config = dict(
    d_model=64,
    n_head=2,
    n_kv_head=2,
    seq_len=512,
    doc_mask=True,
)
Each number is 128 + 24 x the weight over its row's rms, rounded and kept within 0 to 255. Layers, rows and columns count from 0. Numbers have three digits each. The size before them is the row's rms in percent of the matrix's.

# layer 9 MLP down (transposed), 256x64, rms 0.0586, rows 125-231, columns 0-63
088:095106149088135098149103093107111160116101103157143165101111098106132143089140136124129135165157144145153123158127111110137138168118179135110166113178118107106141178136119108146144128108113106
098:139152143147094094163116136134109106151124157103090146136086087144107152129113113173074115148145147159104104128122116118123139124157148139134152114152107151092106145089132094147126180140136162
124:145175067132141106110146094135138127091131125110099164100146114108154109135085106114107123127150134115095156116121145168156155158144133130117097145164127150140132136108100111163148132169075125
084:116103145148108110161130116141114127130180131132139123145114122179104122158119147150108088134111166079122122128082124127116119138164153097128128098179108150111152102133182124138102088105160114
108:138167107118158123146091131156134086137129102143108139113157078124126112142123124116129144145115148149162139126098155094132119121145125158127142120054133174112156139117112195145118101102109100
091:101134131091123140134097122138117157122134144109134108140111120125160102126159124153158108106137116144170123134099078170137149081097097073140094113143180146146158142153130128125176102108119144
107:138092133171123108120152138134140127122140142128157087109148169097126173129114139116166124099118173118121104164097115134138141130115096094098178131139148101157124089158109119127112123163072122
088:127191150148127116121111094134096103154132127152141157116102101109139123125104117134117136137139162103140122172179097126135153132127124097136106159130152106076113110087102116188127117140128171
094:121137165090083099131130143130086086134119130166136102086110116151141122119121134120093112149133076157111123144139178135127159137116110154079132143187139140114132138120122098124139166153151144
079:144135104128095135122126124149207132117123127126105113117140079178163129120116141144088153134098117128113123095138109110139096165136101106137110191143163128124108135102134096162155149124137151
087:117139144077128146116100118114141077112124113121101152136141125112116123129149137143142162175122094134137109146195117102136162169153097094129113161140126102097128162102122139150168118120132080
111:104138139161130100097117099150128108139131094128152083094158111123129126174139142129163181110128143179142152147071134104118139118149105128108138092126096161116156101124124088159122138109127153
125:140094182157132129157139115138126137115109141112145116191103130135152102130137166087153134117161096096157158101129167113144100134105107132156138120081119142102094106144135128149103089118130096
084:138173168083098148128137109150100120130150117150124148182072117157137177104149137107148152125125161107100121119151117152070134140117114137139150137102131092130117111110110133153129118097148097
085:116058128121124113096140128154180149118123158177105113158097139143100106149115099168124147123154147101113164111150112090087116117143118149135079111115156157109133102126147123140140140150128131
095:148132087112161149150125118093136111146148119121136100161108112130100163141106128107179129106101131111111110141121177100124098153145186111155140147124100135149183133084139135143114128106109087
106:140094103176112123124148116161132121136120139135121080115095111137124155113162166091143161122143103154119144158143095129135158143119127093182143100122126110090079143133111091111103160146154148
086:095140178107133135135116137125114125142200134130149106124140123143162106112130120147117141122093123102126150177142108149126107098123127080118128107083182137119116175144138094115119155107166101
109:138104132112125185132118129123144162095141101108113111082134128115087105125139160136150141105144143155097113114102142183134134091101089067124132147126138137149137139122151099176157127142135164
082:110156164084163133103129097135140118103113121158150146129138137128126122131130146112142136168119114128135159118149095107094124106127144178205063106104133107132151106109161104132157118120141106
136:144134140100093129095105093148137143124144109126126166126102139139114124122133127146120104154121064159152158091155110091129107113098175175156168119148172154102117143099164119105129123133112120
090:134165111117135080137164108176151155110132128095117103140119130133125104146127134140132144163094158104094108128172093138118099103167152125143086148120150114108144159079159136154110097138153113
142:136171175122136122154128165121116144130133146148128115154113068149150128125104138111093162155105148124108160155110132163102095093131094167129075104125126114096129106130123127108167154091141119
087:142153105103136124096156128158102144137095117134104152150182154161121141126155090136157101119113130108134110159103071120113142100141114073137107100121126115130176132162148153121147129095166128
135:115102137108122155137127100131090153121140142078143138132149137121121166119155143120140120115131151161132104110123106127168099070121148143158190121074112106126090109143137151115105149109181137
117:132096080116095112131134118115121137092102121162135177143140092124150126143116113135117127125155161107147141127101137136139103092113069180098122103143131139166131100154129165139162141175159119
084:132101090181064135121115146143112150140149128128174160139125127079148139157145121125129128122146142128081136110121147095146103120123118083095130160105119164146168114126107090146161132149111140
110:132138155111140163089098112110122145127096137151146154135108136119088147108128109149110089177130130159141112121089165123139122095135113189132135113175164106126137133108142178104113097102113101
083:137056110110111144131150126145148149103114141128106108152114088148131102128149155093143133163104122118132138127153172097064149132166115132126076117121168141126151147170124117115106133117149150
132:131139139108130105126101174142127165117132141125163109165108132121122147111096124135123066150117107108125146128135150129135121128086143162118153189161107093141116079147140151068159138137099130
094:123138116125134136141144160116178150097149139097101115135162145095153140145151105145138166127120156111116133112161108140153107120159077103102120174110085122142112109147124141079098109170088114
092:115195105111122120131083069116171099140146115130103173139119143137126138146142086124149119126168090147145122097161137142137121169120154128131110106107106129079153152137130107124154107125121151
083:138071150129108160109096123142102179149091123144120067148096125129139139125132129139152119130171150108115134121167121099089134127146149109149114111098102143119144122101174126153104136130182121
114:150114190129154153140134158135125114106132093125142107147089148149140134104110192089141132169118121072121111115136143096116108123077128106157127116128112100152128117152154147113157146110132090
120:129096151102128141107093141136126148140124129144145146148100130112146149150157111102165130136111118093143134104131124124075114118099150121152111101088177133101181135138196142128069143124128104
094:126151115126140134137139111101116104133099126156161101092116169129153123116104122168148141133151121113144171100115160111117127188069125088103134120132153118101118192116121128166129088123136136
082:083069147137162152119125118139114152129109116150152104144120131150129126169154148104137133157114134094105114110139111117098124106158144105106122080122143151133182132143178093161113134120161085
103:144114153111143136083090136114117143108130096089127128162145112129117132155131131118165140158106096124168132135148152131075112107131132122154093070143144153130167141135186121141131137073145112
115:092122126112110126105148111127115144171077133153150080104134146125152121103112155128098119112132101132157122153128152142119156123092116139105150100159175115135098176174088103119155140126150164
100:118067114112157132160139124108122147143147091135146130108163133125105151162114147081127145128151109091139138103116165175132113080124143134149133086140114139110180105147080116133118138102126154
117:150111149129135121118126126097122137120077157146139116161112149111103102109121086112139117114174187145132126113153166112116176161130128069113100129119139113132113174152135124130128075141105157
091:110080136155189088110124126102120119117101157152112129120121135118137147111092152124146108138136148117102150128148153122108130101152103122112157126174152156133185148165115100139124063111124118
087:118130138137127141137134100185149152115105195121109122117120115145114109128133150086154135139106135102101169168095134145098140136152077113087123083134091121147153136118157123102128170128151130
106:123118099126140123129140122177144115113095157134117140155142106135133064182169178077119143154104082106150153138123077139136138147122136130127108112113120121098149118148165125117131152129150100
115:130166139148094155110105100075099154113129154099136116105155084115122139119111115143141132107132097179166135123114119142110140146105140104124123103138142155117103155175159083116179146136108151
080:131057129145109154125138135114133136157139120161144145101112112131093120126130110110160127157129141125137121155161095140094157112147106129130112091100157110150151088173164119147082125090176116
090:142154159140093134110094150116133113139164102141141137147127119119105115090147154162090129151091149113158128178157127081134134154094130157124111151129144153102114138101118142111160082147073114
082:123174118161117127151090161150133127134149136120096176139148126139117136142090097147161134130129147103124145130133106081130137161158105069091143106087136127142149165101123159132129083126094118
106:152089132104083165148106105133113163164143122140127098136079139147157089118185121103151126121161112146165154144139105053136130126130142111168119100113144131124122126111126111148131134125120113
107:136122125136121150131091169099177175149121089142123157141095103133150091135145115129071134114143118148112116108149147152129113097120156091156078136114122140122137188095126154138153114136141115
101:151084159133143126120152139096151130143131096109118123131168125140133179117109137120136131155158137138164089109140148147102105053122133117164130092128117138129127126126151148070121124081152094
098:157119127100095122127141140065111137155086127131161143148171123123130153100122157167076128129130143159126130157109138093129144147126136105096140177102151119114100159107154147122142141107080107
101:127144116111168110139123148176144138158103124113081125111127147129086081139108116103107115147119087100120165124185087142124114097116165160162180134117136128142099145115141168122135127117136126
090:143132117113072084165116130146130125130103106148103127076153130164116126115143145157144136131108080119134136140158134118107158155136123095124098177193127162107150141119135133167103104119123107
098:113152148133111130148123124168172137100090133122134141112134129153113103144092132140118116145128100151075142108146127172141136161127125065146098129179111129144084146145165104077120108139135142
097:077088123110149108074142116143102147138103130197113133086112122138160130132158162138158112161116150124110136148133116119101144147132125106115077117151160113149173139130112092138122133115158140
105:096139108125069163130092137114139106170139139104138140108147109131119100125152173093103131130160071131165147175121096131160134106088160154146142156118146147101141143114121108135133139129098139
087:131115142137127119165125148094142156145094132127138146113118151112132134104155151143104165184117088133162122169123128113093121113140054055108089127133135140132122149135163125112135113125151125
083:130077148100146119129123100144110165126127100166124117147092117144122174121131154123129125170137125105098131146173140089106122079134131128147124102090154124146169146124169121165094129100162104
096:145168117110108107125149131158131111132119117123114119089090114141098081106125096152096151169136107107126175154128122144146113141172096140108151132164091109127150143154118134121091111169182127
098:152100120075123072100144112163164120100120181124149133110086099127156167135130110166124133152137117138089133167118104133143133107147125124121135111069125149135127139141175122134098147147139136
102:138057158112130134123123137131103152104104116116129096145091137122147084115158162080135152153133110138144129133174153100105123139136124100149115068118187153137150150121128149123119143121149109
089:135085137144159142125109142120155126094141136147118129153106123101152094120157139079156138189136106116160132113164139098101112110124095130093119097102148132117187169131136112147108119157090115
094:123121089172175157148107154151111126133192117150141138136102089112105097118156120112126141107109107141118114141146138120145130127176108168084153088129109127121149090149107138119118116130075130
136:083146152134104100119111130134169145146132178152093136103161169129122120100114117141122128118132103139095127103105177165121112129109118164088159111144117138161102101159116166118146080138146109
083:115086147137169154130129119122097177149109095166134101116099127134115116125139143113147106150138135114126132126144145122089168127146130133163107094126174093113173124125129136126118090082176078
097:122101123122124160134083118138126135105136119167148092144116139165126106113128157188114158115106126128116118173124136113110139135133134099103137161146147135170086134150129087104106065111098167
070:105086145133131154111136130107148121095124115142126125113122149117139156150137185143145144182155155119135141134118121092086102136130109084172124117129162089092173167106163124116104098106117137
061:132096096098131082170108174136133078150142140131137165112115178107115132121134098163092115126120098153106168172125126137124114130129125147085175155139127160125117134143120144133140100093114142
080:149152110158105112174130131088165113148128145134145145109139084121094116109128119150101161151172136123124154136124125128128127150086105139121128137085128138085130132120076119121200094110158135
130:128152083145126087133130114143176122101152144120091141109149114118133106138067113156100127089167136118084155093131119153147156155136143139118114174137102147145124138125116154131145120168081136
087:138113148114141098126114156130100103133113094153157114144108129113120112109096165135133134110066136124131132176141144128122126126121108099101126162192175120147171173153108100158134124126093105
149:107148106102115104146140132156139134136127115138102104115139171115091169118129131151116151123124126167135097122142100108154145150138136152108147138075093112156082102148105142057138161126170149
106:125193152150137132136154145130092113128150142163155138159103127110110119130121096158143160109126101087136101144128142124111101146093126114115134147124122117091101113179144096138102123143066172
082:123130121112156159112137124123137145143164137151099135150142148119112162136128129076151137116080119086148133112131097116086124118116151105152106089145192103126164142140165104122066111140128112
089:113139126092130126128103129153130078093146141140124167180144107164097143129111127139094168166142121106127125096133100090131113171147163116145107117134090156167086103132125155135150129139136090
107:102102140106130129134113111136141104153092135177136118185110108155165111124114181092120111148124102093123164135106118113100121164098192136145155126155143111124085112140136121140139139102150115
093:116070122146139146117122093105099096113125151127177098158156153111119142143109159124201172119117129106121120144119125097136140104174097098145100109130134145156121132144144092153109138131143108
098:092123158117118122066112155137123110153107124161100147107113115145143135158155163141169141142114120130147161140108070126100135122122121154136121122183146127122139127119174113125061120093126143
103:115142134146132108133051091113124088124135127131144091124151148117148123074146152125156172138133129119125126149157133125105094141138123145142110109104132101106137162124142146160195091164108132
098:136140101137098120147101100116137109128124086107118120135132138116167154137110142126148181125119114131121154082101126140132174165168152115124176124141101091154072126149129139128109159151077112
085:122088164113142155126129141099125165141143081145133137142148150158121151146121149097157129125099109123134138142150106115082084078134143094128101113141147117173157168094158125123120126114136073
119:141108122115151135112121134155174134103082110117101113118133072157105079155142139150116157142125137144123105115121128162170156071159097116137078131144093123151105156148119157127155135127143132
110:140143130122137122136130094104115131113118124159096137085074132136093127117120120154142062106121129164163172146086140141128146101140137148145165127135110096194137131095119137142129175138129120
085:086132118117167134113147128095093109168141144185122114113141158099138149096147180094140131108148127140131119121100146166102173128132118120089114115133104120137141135112149140125106054122139133
095:169164103129101100105138136145136128125178125123105163128168116133112135132130118095109157166158126113160134120110113097137152140089131064122124159067138101111110157096139147131148139130154104
089:064143125117126141150133116146087099160107102143107134107142112130138127119165127150163125135135128164106105158117123104124154163124094116134100098164158065132184090138146128135105130113147151
096:146132133159169152100139109132108140167129145146167143117130150143107113133121100121159137090126116096103103149125142139096179113099149176127108106086151104119124124119104082105104114189115151
100:109141106163158120127119119135138131119109147128109124118115099106092150062128152165158170096122185130159142129124096114139134135139113098073127150127131133151167138116127097141142068147122152
086:107131101115138144089107128136152145131097127142113131174135129114113117158137097095151155161106144077148135145159124133091144137151171113132096109133144139132141102102183118138057123119156101
095:144173145113107106136115157149141113141130138173117148090149165121136129118150115142071113115098121163114117106078124111169161172127126081123160127092150103155116120118114146136090109154137121
084:108180163132091117122119108115103123120116145128126149123139140138123079115181124127138142161075103162135133166160110119097160110109070136108130128142125112133114170153121111103166098131162125
109:165179134105127133130106108135162071135163131142108176114109130122110115150159097114140145117117132090117165128140107108125130146164154152148126129072099140102136141110120133133164077131099096
111:100105112113145154136119116134142132097141130146141162113138141093117087125110079174138173108152111129113111094136109155135130136132106119116131068117178109151156149166145161122118096156088152
102:109109155110129128092100132117089133095141128085145110131130148115153110137117117146137133131188122172106107120144134116111155126143099066103147118099164145157111104187155120140130137126173151
119:070119105150126144160144163113149144138159118139126079111140136132126092128114157145136143142114123121154134136107132159117125130105094102137120137209091146130095106161136087115125134085105158
085:129083145117184154135109106143118144115155088174125120127097140153138125129135149120148098109136158093065132129141139107106154167139153121140098087147138111099184113118134136116093138110128117
103:101126131125124140118122086130138134131138142150127134128185097090086127144103083122093086176136159178118142107164133149122125153116144119155155094128107124131165115122110110130115084150141175
088:120088138111171136097111145128135113131087094134145147153143141165120096171122160134166164096104123122105099146100122094090127069144140120130130139143134143129174130119140179133101113107132107
086:120168144186123131090129111128114109166121144147122094132149125136140072148076139131135149106156147193146124125109124116093157148105136135087137134147113096113114123131125121086150154160105109
090:143106108119161094146065126109123115095122101120130123139149121142120087112187144138125125116147176128150177121102117160108161154149118149124162156130102129139129105146121137099167087126093110
085:144105109167151120164148164145134119120135128145112111120128136116106114147141080131136087136131139102095107132141128114094123116185142077151156125119136152121153095160146092113120104116083191
096:090131142135112096114108121105095109171123102121148113138134157094131114101161143151131167119089141159127147177128131136108151113137106123112114158124149125101193175088088132135148106130152101
096:138157105145114085150126129142116108122113114124135095156127142153161098083110154112145165149129176143118159135120087131124175142136108131121149121120144075073144114120090139147152077135151138
081:131088104123158135137129126100102166120109123134163134134124125114129155076131134106157139135113125101140109148125161103086124093123123095139141138137207134106155181138129132117100111132172083
086:148132126104157135163102122111173152120132094199119149112105097175154130135137119118132166148146105102106133115116129122130133096133145156121131121089133117071089144172153103143109099147113112
096:106127148130151124110108125168086143175151118154142150127082130144157111130160164133152094122161143137147146119079105112082159123103110134143108092135149084116150096133137118149098106099153143
# layer 9 MLP up, 256x64, rms 0.133, rows 126-232, columns 0-63
090:124118142114110140079182164080137118125126138123129152128105151135120133130132115144140132143135111092118136117150158097096062103114118119137155118124191083120121090168134151101143098154135124
065:132166096092130117149108171136162121147138100157104101115132174150088174116164124136133158142126126123145098147126101092136146146132129160115132142091095106167103123115114129126154136092186132
095:139127145159118058140126167119104116132119128100122129109116140162134112149160130169128115109159131117168150090109121120113126140130108132189152072127158114091120091088103130107119155149138137
104:147085137149122168062111124110152128116091071158146158159157139140128143148122153135110142119121113102101065133152101174142126127149137143113161130102137094155132129152132126118127122155125106
089:172100158078153107139102144155140126123164074143141121105110143140107141115128096163125094128166106124109105146117098126103142117151151092137122087097128116144142122119152159156166111173154134
129:101133115124113130132093137140127105131172108146144171166172156157137189149111100132157111124114099099112118091129109141117082134077165103149134116129152132126121137128125119137080146147152162
079:138122119121141118139107114073113140130075144153192143115149133130091133128092133085163173123115121130124122162130127098120133117112133182112140156088142105119154180149113102138161129109123118
090:151144118130141132143153179133109063089124151098139093134159109135102143078110136123125121108128142120140121141134169122123144135150095143111131110091122132123148146183176177144094106105137119
076:141119135109090133160124142157165102117119150098155074141142132138125129115108171129146136119140133116114138138131073121100114164085166102107175134119153155158101152170149121129098119090159117
093:159124116118102157098172126125114124129115106102103139120167127127140133148093079158123093110130133145119090150141150115094136157116148180125165116115122162110120150172084078130143154141100148
114:123124141136160117107142101121139132122112117110116181136153189132191103134132128141139141096115131136141099133128126110132097082135105141128086133053131126151101121115139132184131115147162109
087:122149154129202116145118134137138120145120132140136133122111163106140144153103117123107074171145115085156112093114114164143116171116124162106147112116081109149103103124175131104143096127127112
092:118137132111157169116124121146160164132145148144161128128109183123147094126135150146148139161132125101069133094151079103142154117122144122136149131091091134105111092149158140155096084136114140
088:145082137115142114136123128113146112156135154166138145161117135114110137154115130129132165125131097130152147145174092125117137162177135143122082109112153161086104099126175070107115142157114096
105:156143164153146138103107130116103160104157112154178063117110117150159159112113111146140184123103141134113104123126160084121094123097137118140113085109097124125154144155106145143134114138144116
099:123141094161144136140127083131145142128150163114185082118103143105093152132134140081126145091167117118109155134129128178139120103113140119164122073138138151117098132130128088104125133136163150
091:132191161122113145094114134100148121126159136089123092080179140134128116141100115119116104127140108117110118148110127153162080114133164119148129127072113112147115129135147076141128169139145131
119:103142154173171140121161117138109120128099129127136132122156136106104134196129117143129124124157118153166126128106136098117135120113128120151078109082109104139113127126149135110085128210098122
121:090132118105136109085102132133148143148195095095144180119122134122138162140125169131129151107134128093111120130102087149125081102128147141146122124110141133104164152121157123129130123105177086
141:118133110091143114092140173129121154172148109108120177146115150095123143167126124122161131081130164144128173127139122123133078135133149099128102081087125114124119097133135174146104143142116104
098:142128141103173143159138095099116133126124122089115130161140146109184146128117110146137143124119117100123126127158103145135131103160104154104133123103179121110087109077121111082115140167096177
122:147142139116111121103137117139140160132108080139128188111089158095102167129125138101169135164143088094109143135134107142107079113134178150152144108108158115118161118142123156138103114123152149
088:138174127128138136098139181133086122108134120133148121127168150137170121124118104108171139135071109100124135106156083158081131099114092130126109136170113150145132120148161134095135114116162114
089:148113103117092123133128136081180114146187160115133106132138061166132107129136143168124121119126132085100158110106127135113155110146140103106148200128140142130129159116115151135129128120129124
104:104145150118141120095157104150137128108132110124134105135108146113114117109106145096137106113096123086085134138177128117143097147113163166167124148146077146146163154149143127123128126058164145
087:104105165096121123136170131146097158132161158121101123130129167139148129127110175097157098095080154151121150090108116113107118154102165132122092123118145173140155122144129161096104105139124110
120:113103172166154143080113138121128156144118073107142145118125137135101164104111118095117114132098147109126145176116105145102130145166137132140126092133174119173098125163138122103156083118121138
101:105112126096166147148133112121113146116064145120088102117120134130144078129133088131124096144071162147091107147153112134162142135181137132101129133158109140154124139167108149152120128149129152
135:119104100159173116110081093134141155121117112129176145130134146134142158102126110174146114105124119150129150107161133161128080118164085140176102115126096157117108131138131118076144128150107134
089:118112118100148136132136134164139121090125100110126104130149127151123131173107095164147105128128114056160125129162170144193111124126106142123095142118135138142136151144132140110104107156078091
100:102125142105119120116086166097174100138132123134095119163129058142162149136172112096129154128179097149145104140111132137107107135071122146111152123136115142123139136125152113120128119100149163
103:139108120125174143141126119087150145119106126129121063150081126062123143135106087150147147116177134123091149137141093107116134122107141142114107161098135130102132146123149147147139140156138177
097:125170136142134143123125103150115131091133126075148115120118155114155147116121147120125085164125149124140095127096168138134114104092126097081175111150066125169113162120135134112155157123101144
114:116110123156097130136143116104131154153103133107107131135173156157174127111135096114096106118147121147143121053128123147136153156111128091164129192110082154101113125123125129149148105142150113
091:140124097093158120152128176148110114084132127161116139084138195114105147142131100121135086131158157124130106082136138114094119130130122138166121132117151137131091144113139133155085168093121115
116:131115138151119109105114122127162137124131146085115125150118127077105107174094144157103128141146125109150132120126122084125088144121121137121126101122134156152151203112147112118142193135165090
105:136170113146115120133138111162140131105084132074066150141125157102072102163130148133102111149108128128129133125105155139149144189152116151112125120156108132159090116109138129154150140138117152
082:110089165106133135150126132096104100114159170138123112085135112138156101114082093104160142136153123155116148139112081130108157122136106152113175119121097136168093133124160112127121147127152084
097:137106101160150110134119179121159140136179095125127128127101098122098147153098130120137181122189144180148161142130162119111097143113126142142134106108133114135154116107087142109136123109129085
109:139065167145125106115113122114140158126131153133135113149139182098125161119100101120196143135082142125132135158118161126108120135161093092154089125121116145148098115170128126113117113135102115
103:125101081112110130125134121183105181147135136123133137136097121139118168131124160133123125120153094085095175085145124141133099142071116126132134137135114187120134110131145108093118156143157141
101:154168105137079135080138122126149139144133099123147172136116162173108146154100141115121134131104097141122133110124108082116116123113154104173113118105105158117146157122174096147125130131180103
107:154109149088089127105103116136142137151071101147136108132112148105124161145108109122175137104116145146132185127110093115093123134112152125179123115101165119134125125123159138184112133120155157
086:166091138146092134118095137075142148132164162115105099160114095145119177116148147113117174109135112097123140138116118119089142123187135141127168106113126126158126137146167118121126136106153095
108:141132147105113143126114149091132110157147183089167130145131139151159121113135082142185131158071104145181138140148125164136093131143118116127097112108127131115118117142103118117079106116130114
094:155125104119129141118127163133172168103120151098138091109133131159106114127147108121088103157168096122170166110111116108133121142089162130149129106126112169133152088111125181095101122135119152
077:160165117151078155098104158153086148125106146117119140159127138158129132127109117086152135153100155140093136162144169158176100146133118103136130087127138127107124120090156136114122149121160092
094:105132141147076163161095137121112101149115143158152121122130165114148139143107148115113119171130125106150133124110132108135104164084108149122163123095085162095121120156160101187114139104143105
123:126111132155084114137127141123155125095077161132169144159128190121151085120092116146102143146108141133068114118143144102136130128123109123163123097114156145127104120134092152153123135139148176
098:140163128174144122119132146086142122114162159088087124130154074098108154119130079135109134112156143167136084127145170163133120127134124117144143126147140116137099131078094151096148128121115144
090:095133115134170151116095114153087143119124126130087095146142157126160127142154125134133142123114081107163121132118166118120132157110184159137111132084164146178148117131133127116115100097133077
117:121117129154131112174122090135110124167133138163100061135122164135124087135121134101084106130100074139125141111153127148139150117114133111169130120130128144128092142127141163164131151179162112
092:158148128128093168133121122140131122138079123151128097113129150164116148118102107121105161166130143134110125149137121120124129140094147161130184131102105162139125105121137086172075121188103107
091:120167125109139145133144094136134118132124123061163120154127139147092132140151116150142123134158119124159124162134107103111137151143170076152153069173106091140114114137173127136117112115101106
105:092102078086156165080122091162127121157181115130160141071159128130117142130069102135105124147105155125146129113121102167146112132131122145133135127145137122106155124124117115124115132134169121
105:120089131150146115140116160141157152111132135092087151166105154163116100143167103125114112125148180130128124137112117153144071125145182116109128148118111139128174094113126158098092126120100116
089:125112143120092175113114136143088141129151122147111134171140109111139123126111117187122086146160166135159136133140102152075115114139142104158143165107130170112074102155107109140106130137150124
105:138121131122108119159126126119164131119169177121136150144126080110148122097102129128131113125186105135140127130165128115174108117134130131093127111066181126130099122156095116142086169134100135
090:128126158146132070155128124144143120145098075084147137167137074123094129121120125109114155142121142117132110129170138097100108126157166125110147117129166084107169123167140119156124142116157144
087:146117111094116107116147111166173143098144158098147124139087124113138152129113078180140149142131088081108161166138104157131106115109126126106108150113139145128092155175153130112127142161121135
106:111109099107117150149148105127148147089110125118092137129118142152175111093145147131151138148136159144087101106111136073164136094129149091156127161140097106152124132138118166128110112171080144
092:141112098104099133168149160133181131101118110130108133149103143138097098159128130104138137155117137158153144144125139100166099127140141115077144088133100154157132150156121079123095120170088134
099:125101134143121179125099128126114133108160129180150118104188081160126182179100118162133145108153132141131098094127122138141097148134111100124105117114113122143147142153132103106109138138087125
121:093117139137125140162135109152158149129080117149109097149127121124128118090065120108118138136173136144125093120123156127157117112102086189148141128113148141102191129127129143087107149136128120
111:105119109116140156154091132135110118139179129081119119118104132121146105130131151142124103143127126139108130108088146139193111106107135159142175129123142063146125141154076157166151152119113118
093:147116148139118108137122143123097143172132171149133137078115139084117166137109129102138177128107095116101073127168152110126153134093125163144109080102136149152149128135162130139133165148111136
092:170077146145116111141165084128165146093096157117062136122158120131126128148103116175102106115169099141123157130136172135151136168122135100137117113131121101127114120144112142098140145101132142
064:086120124167150117105146141126130156110156151119105087131120128136147141182134083131088126132072159103116138134137163151122098140124121095131126109091164160146118077146147118114150131153101099
072:126147135137150150077132130126111095074110125155145166137089117149095106098186085113136157138171127145103150111138124141114107111125095155163120155106143138154106130152109123146128150098134092
065:122153141102111117159133163134158152147135120121126113117121174146080162096152138164109115103088111135134117149128125126148153102168124166125131151111111106137074119167121125055116132116159130
095:118079172119109114128122143159125139103131141130098134137118101169173104127117165130150106078112162131133094154165100126134139172081145139137117129156118119103097129135132117147107091116180148
096:164136113152140130120130139134155098096134156091120141124118090133154083129097099124103104125153127085108155120121154168142143135129132129118105151173114169126139110103138144199129132152072124
100:108123154102147129108136147118127131134191108158126137174104119147150100132160128117153176104107097092114150159117095090102155147142168127142128092109104104177118112123128125141082152118124121
116:161146104122137101158130148133128088154122095118102151140168128140098162154122142125134153099137147134156171092118143108088126131124147148182091106159106122113122098139098096103148118126070143
095:111120117108093152163104087161108141115154117112142145138128183146139110159168161147105106166081124085132175124137114123092107121166147099125126088114104150128145114147132134143116158119137101
113:115151153145200139131129153113094130143132118101136167128114127106101143134089129134129094122123175160086115091122152145147109132113123144153123095149135129119107098125104159084131075170117147
105:141185121093135137137083146159152074106138129128170160139121116158103180150095123150128136111079115115170127134123118107138086114082150159137124118142131138124148126136133138123116125139076133
099:111177133142127151089123101154136105128086115102102158162130154122157153128137126117121117154078147092122132112104070152093135153132097157150106139084163133145125135134182123110112141127121120
107:114111136104118111132130143111173125110108108102114128126145132131173119105121153149131170097132112162139146136169121151089115155095117159139092097104112138102092172109155206148118127110140128
096:124121121123136101145168120117138090122108048113098139146168133133149173165110104089138130121092156111161139152139114101126109150100118161147110122095114124163132150108108165159154116113130120
101:117135140133153127167151108159107084157087157109092104123100114128158112150158134154121085131124138119135126124141105151150133151144128156143114115111168120075099057108115112137126116130127179
122:139120105130124144115129095149103163160128146165133156110122090114103109148155130113149135073171145137102140126145127143165090177124194169120126091107089123112125112141148132098117147127122113
108:111096143134162111115139060133149201116142156136119120154114154134124137120132159116101068104135102151144142111120120118084103155156120161155160136125122092121122121119143138134123155099115161
097:154091114151123152128129105171127161107104155110091124109106137118138127129097106148107080115140133161094155131170116138154108173103150165105097139125143128137133123109144091125109169091167162
084:135099149154117136103133137171088124197110144121126155125110150115095096089143116126127094109117133150150095084131106134162138089138153087149107150129115142145123146138126172144094112172142134
091:087153147132086123077156134131115150140110107103147134142136120141100118153097133115136160150139159114109146140144081152157133133154115165113122129110128132097198054119134110137110123148125140
098:102087150149112123109145131141103107172110125132117199136165159152124100120178154150101100156125096141069126114081148130173143117107126159141120129134114120131115110124163134132136118109130134
093:137101120130153122107108167130149135096092081160105113104142143132106122126149137117151167163153147116138115069142107137161077127108132158097140090147154123115139118138134100159185130111151118
110:091095093095093101162135108128126136176134156135144133127110123150133136120098132129107126119118116119125172149139125160189101136137169144112106160082142120116113091150105108190102121140135118
099:126132155127090112096127061097114114159122114100112163175123140134134156118154121104133128133114146138129123146106122091139105188136178094134132101087114164131159119110118159111119157160134123
088:126108140101123123147101087145151117161150086128117132167093090135116120104138125120154106144113149090129135113153147120135161113125160091178137096141145153124150076111080168109156142129159137
104:154137144121142109075133121146148112091106140136180127159159169172124120128119156092128115141127172144080104106149159093094163145101153139148106090111139106117099116142114116110148136124126149
113:133147143119149162122131082167121130110078089128117136122123093144110111118137162142127163127164101131123127127137102106114128160150174173135127107105103110109125135063174177124138117106112141
114:076114136141127159126158103118111144132183159070131096144095178104140115099126117140124143076150104107089087122161132130119135126140108102121122118130105143157127139123142163153143122153163138
121:108118159116112125120097106171123126118132123085149153119135122142169115156144132171145095115173107142144154175155101102134094129105137134154147093154121117104139095129123156066154092122110136
113:108147136115129172160087122110132121123165121094159117130126144106165101138135152130132115099142133085154068124101079110177106099147151130107131127110143151110124161122159143134113162162117163
112:109124099118123139138112171125145121122155133088124168169127128120083129115142131126102171112153079148139176149157086167121133118082166140151120117136151116104109116160144088125126093105115113
100:107150110091118132076134122123139144117137136159113163118159122124147157118126107131117108185120122123122087112183101159134133138141140118098133103176122116150160148162165146071091125120110108
082:181113163117118116136085112120180144134100122102127118107130144137097103113108152088153141111124128128142088159164085150144142108133192135166111153136113140123119123153125133166172141111111114
089:143128100156130111107117110136124151132136149107091135122134145143141092137147141119079124131136094111112128150129167148122142128130146167174138100061153162144136127138175128071103121068122139
086:146126168129130113105111122139109133114101170120139112136069141094090144148092062137128177140135131129147159170173126153135131156135123164119095093126165112118164122117131120138105140146145128
098:148107148094115121154115080135146133095152093109142168146140129071129145131128124141146155150114157167077131093101138145149142115158119159143138123145111153105141104097087164115094112094143117
094:126105121095175155103085092159134123122132135094176114115128153109126154145146145087119133128138122140112146150162157114132133114113146128151122083104178119127115156090143072090166151135130119
105:105146095164148166125160136172127116150148090104133133141100157130145089133122117111130130084126120104153137102126139148108141173148125172158142124090099151110093085122104112104105098136097155
086:162119119101126138126125135143093097159144140156182135139094116091115116145165105085141130095134093126123141156109123092145115107127142130093171102084132147134110089149132108150122179156115153
102:104132139101148098144118169140151105155128167115105141123110104135140154129115131153163110128104132141142160097136057161125154092156128156154086140126169122092107100156126157119111117167115139
100:128121137119117140090124139112114153121126111124182147118108135161131145132108112060132126093109127171091136135120162161135100123121123129116156083173083151141132124156096129095165107110161158